Each number is 200 + 30 x the weight over its row's rms, rounded and kept within 0 to 999. Layers, rows and columns count from 0. The size before them is the row's rms in percent of the matrix's.

# down: layer 7 MLP down (transposed), 2048x512, rms 0.15, rows 1883-1888, columns 128-255
# up: layer 7 MLP up, 2048x512, rms 0.154, rows 1884-1888, columns 128-255
down1883,093,207,204,256,144,206,208,232,178,211,205,146,147,115,226,237,205,251,227,177,147,251,218,226,198,210,155,293,198,196,241,199,223,203,174,204,203,209,198,197,190,184,213,195,157,179,182,166,250,210,136,215,172,164,180,197,180,212,180,122,192,227,187,233,153,180,197,189,212,192,243,218,200,194,216,187,195,204,220,225,236,210,176,222,235,264,208,223,196,192,229,213,191,211,229,228,196,233,239,210,225,190,145,182,180,228,252,209,163,219,216,164,217,216,156,165,228,241,207,197,223,194,249,209,185,212,186,210,256
up1884,093,229,155,179,164,264,198,211,186,217,188,204,235,171,171,216,137,243,220,246,199,196,203,157,167,193,172,249,190,218,179,223,230,148,206,213,222,219,200,206,168,179,252,187,178,166,142,191,244,230,202,233,192,191,170,214,158,237,199,143,191,173,228,192,236,138,174,195,230,199,229,202,225,220,224,153,254,241,239,205,194,174,212,229,218,206,165,195,157,247,248,205,183,225,195,251,179,177,254,157,218,216,178,211,216,188,186,186,156,183,203,159,141,224,182,181,184,186,216,214,207,217,150,194,234,199,193,209,211
down1884,097,225,203,213,178,184,190,225,228,202,211,214,216,174,189,212,200,208,203,213,239,191,220,227,178,164,164,187,231,235,189,211,180,173,166,254,252,264,261,237,158,184,232,186,201,199,186,167,201,195,180,222,161,176,253,194,122,194,165,288,191,199,218,232,181,162,173,246,237,158,202,243,206,196,177,219,238,211,246,197,209,243,212,128,136,188,164,207,183,184,207,214,178,124,201,168,195,196,206,191,202,207,220,187,263,173,221,170,213,206,233,209,209,169,162,158,227,188,188,173,211,170,211,207,198,184,208,231,181
up1885,093,234,172,177,233,214,166,205,196,223,149,259,155,144,215,182,178,159,155,175,201,186,192,161,208,229,139,179,209,245,257,135,220,211,187,180,204,165,160,170,184,250,242,251,168,240,195,198,212,234,187,197,250,199,200,211,217,270,174,201,155,237,219,158,248,196,180,191,183,212,162,194,192,209,217,206,232,161,274,162,205,178,179,244,235,249,165,219,208,235,242,166,197,229,238,168,224,183,203,180,166,171,219,221,217,172,196,178,276,244,251,186,203,178,224,159,180,158,221,162,233,176,167,199,187,191,182,181,167
down1885,096,174,249,187,215,206,236,182,177,183,226,198,238,185,218,157,221,180,194,196,179,242,221,238,239,201,168,167,249,248,172,246,233,201,180,228,164,159,207,148,147,232,180,209,194,158,221,212,239,190,214,188,293,215,150,198,222,194,215,171,176,194,181,240,228,203,200,182,183,219,151,150,232,162,200,192,207,163,146,143,226,165,194,179,221,180,186,164,163,153,233,155,165,204,134,203,203,235,225,188,181,160,161,228,230,204,211,235,176,202,205,203,210,182,205,245,172,202,167,179,98,182,251,215,230,177,204,156,200
up1886,083,188,257,187,201,220,212,228,154,184,199,205,162,229,207,206,189,172,225,213,172,163,222,198,239,187,155,182,258,237,195,181,260,184,266,169,157,194,191,214,270,180,179,179,187,246,147,263,197,225,275,187,171,211,168,200,189,225,162,197,164,171,173,207,189,210,196,215,176,203,191,207,158,258,251,192,230,186,203,205,207,207,181,183,207,191,220,237,207,178,212,198,209,223,222,204,167,151,195,186,206,202,228,154,158,217,179,194,269,192,195,187,209,162,221,165,168,207,168,205,225,167,230,199,163,181,207,193,188
down1886,090,232,218,197,200,168,199,137,234,239,166,207,222,192,192,162,157,148,164,169,210,209,223,182,224,231,193,195,186,248,169,195,189,177,191,216,188,103,166,184,164,181,187,221,211,142,200,181,233,223,135,179,179,199,235,180,228,234,209,119,240,162,192,199,176,192,195,217,229,204,173,197,188,192,200,237,194,179,213,234,210,214,273,203,184,206,219,155,176,240,169,226,139,172,172,208,172,216,233,216,248,199,221,207,260,238,197,186,166,190,234,181,159,143,156,183,202,143,213,222,123,201,263,167,193,204,177,194,231
up1887,085,204,194,193,190,199,214,203,190,228,248,209,182,240,127,232,181,184,175,229,197,191,207,177,174,145,225,208,212,190,136,146,181,277,203,212,228,229,223,147,209,142,166,186,195,183,186,182,198,213,195,216,223,191,253,227,228,191,191,245,158,206,231,250,216,177,159,147,170,190,216,248,116,127,216,192,169,234,202,191,216,178,212,169,182,220,199,185,213,225,221,223,212,235,188,227,230,215,175,179,251,166,171,174,184,163,146,197,220,197,196,207,228,199,187,206,109,207,231,244,210,190,212,170,177,222,262,199,193
down1887,095,244,170,199,199,213,222,217,197,180,255,207,205,195,198,204,179,212,147,167,173,231,177,182,199,199,193,200,241,230,160,183,200,229,202,182,181,227,192,151,275,205,182,174,167,214,197,197,183,188,199,226,170,177,186,174,211,93,188,148,213,237,196,177,189,170,219,182,278,113,194,217,182,155,180,196,225,168,179,202,182,207,216,186,207,190,219,170,227,198,186,188,172,202,203,202,204,197,198,210,188,202,257,173,209,172,118,191,195,186,205,177,167,217,142,203,167,199,218,244,196,201,160,261,162,237,188,234,214
up1888,103,159,175,197,193,190,200,213,189,177,216,206,219,194,235,197,218,166,195,231,183,181,228,224,237,135,245,271,196,235,208,156,163,187,169,159,225,168,249,194,159,224,158,170,179,206,205,218,210,187,239,225,226,207,182,121,230,203,218,202,231,225,146,212,182,202,144,181,166,226,176,123,205,201,180,184,171,132,201,185,173,194,191,133,217,194,279,170,205,225,204,181,247,203,176,247,203,218,199,233,188,155,196,216,175,211,211,238,218,206,194,203,200,164,207,220,186,175,162,193,228,226,166,233,176,214,180,216,205
down1888,101,167,214,201,209,194,187,237,194,179,234,186,166,170,202,151,188,225,181,203,235,198,220,190,199,216,237,240,186,148,177,203,231,207,182,175,188,236,218,185,191,243,230,188,219,208,186,170,222,209,221,219,214,258,221,164,209,213,175,247,226,182,126,177,195,236,249,163,155,145,204,206,203,177,224,218,195,184,173,178,205,166,224,158,192,230,227,148,206,260,164,197,209,175,214,198,208,210,172,206,164,191,237,261,167,173,189,203,226,236,232,247,182,179,207,223,245,152,168,151,226,275,236,183,224,143,176,225,191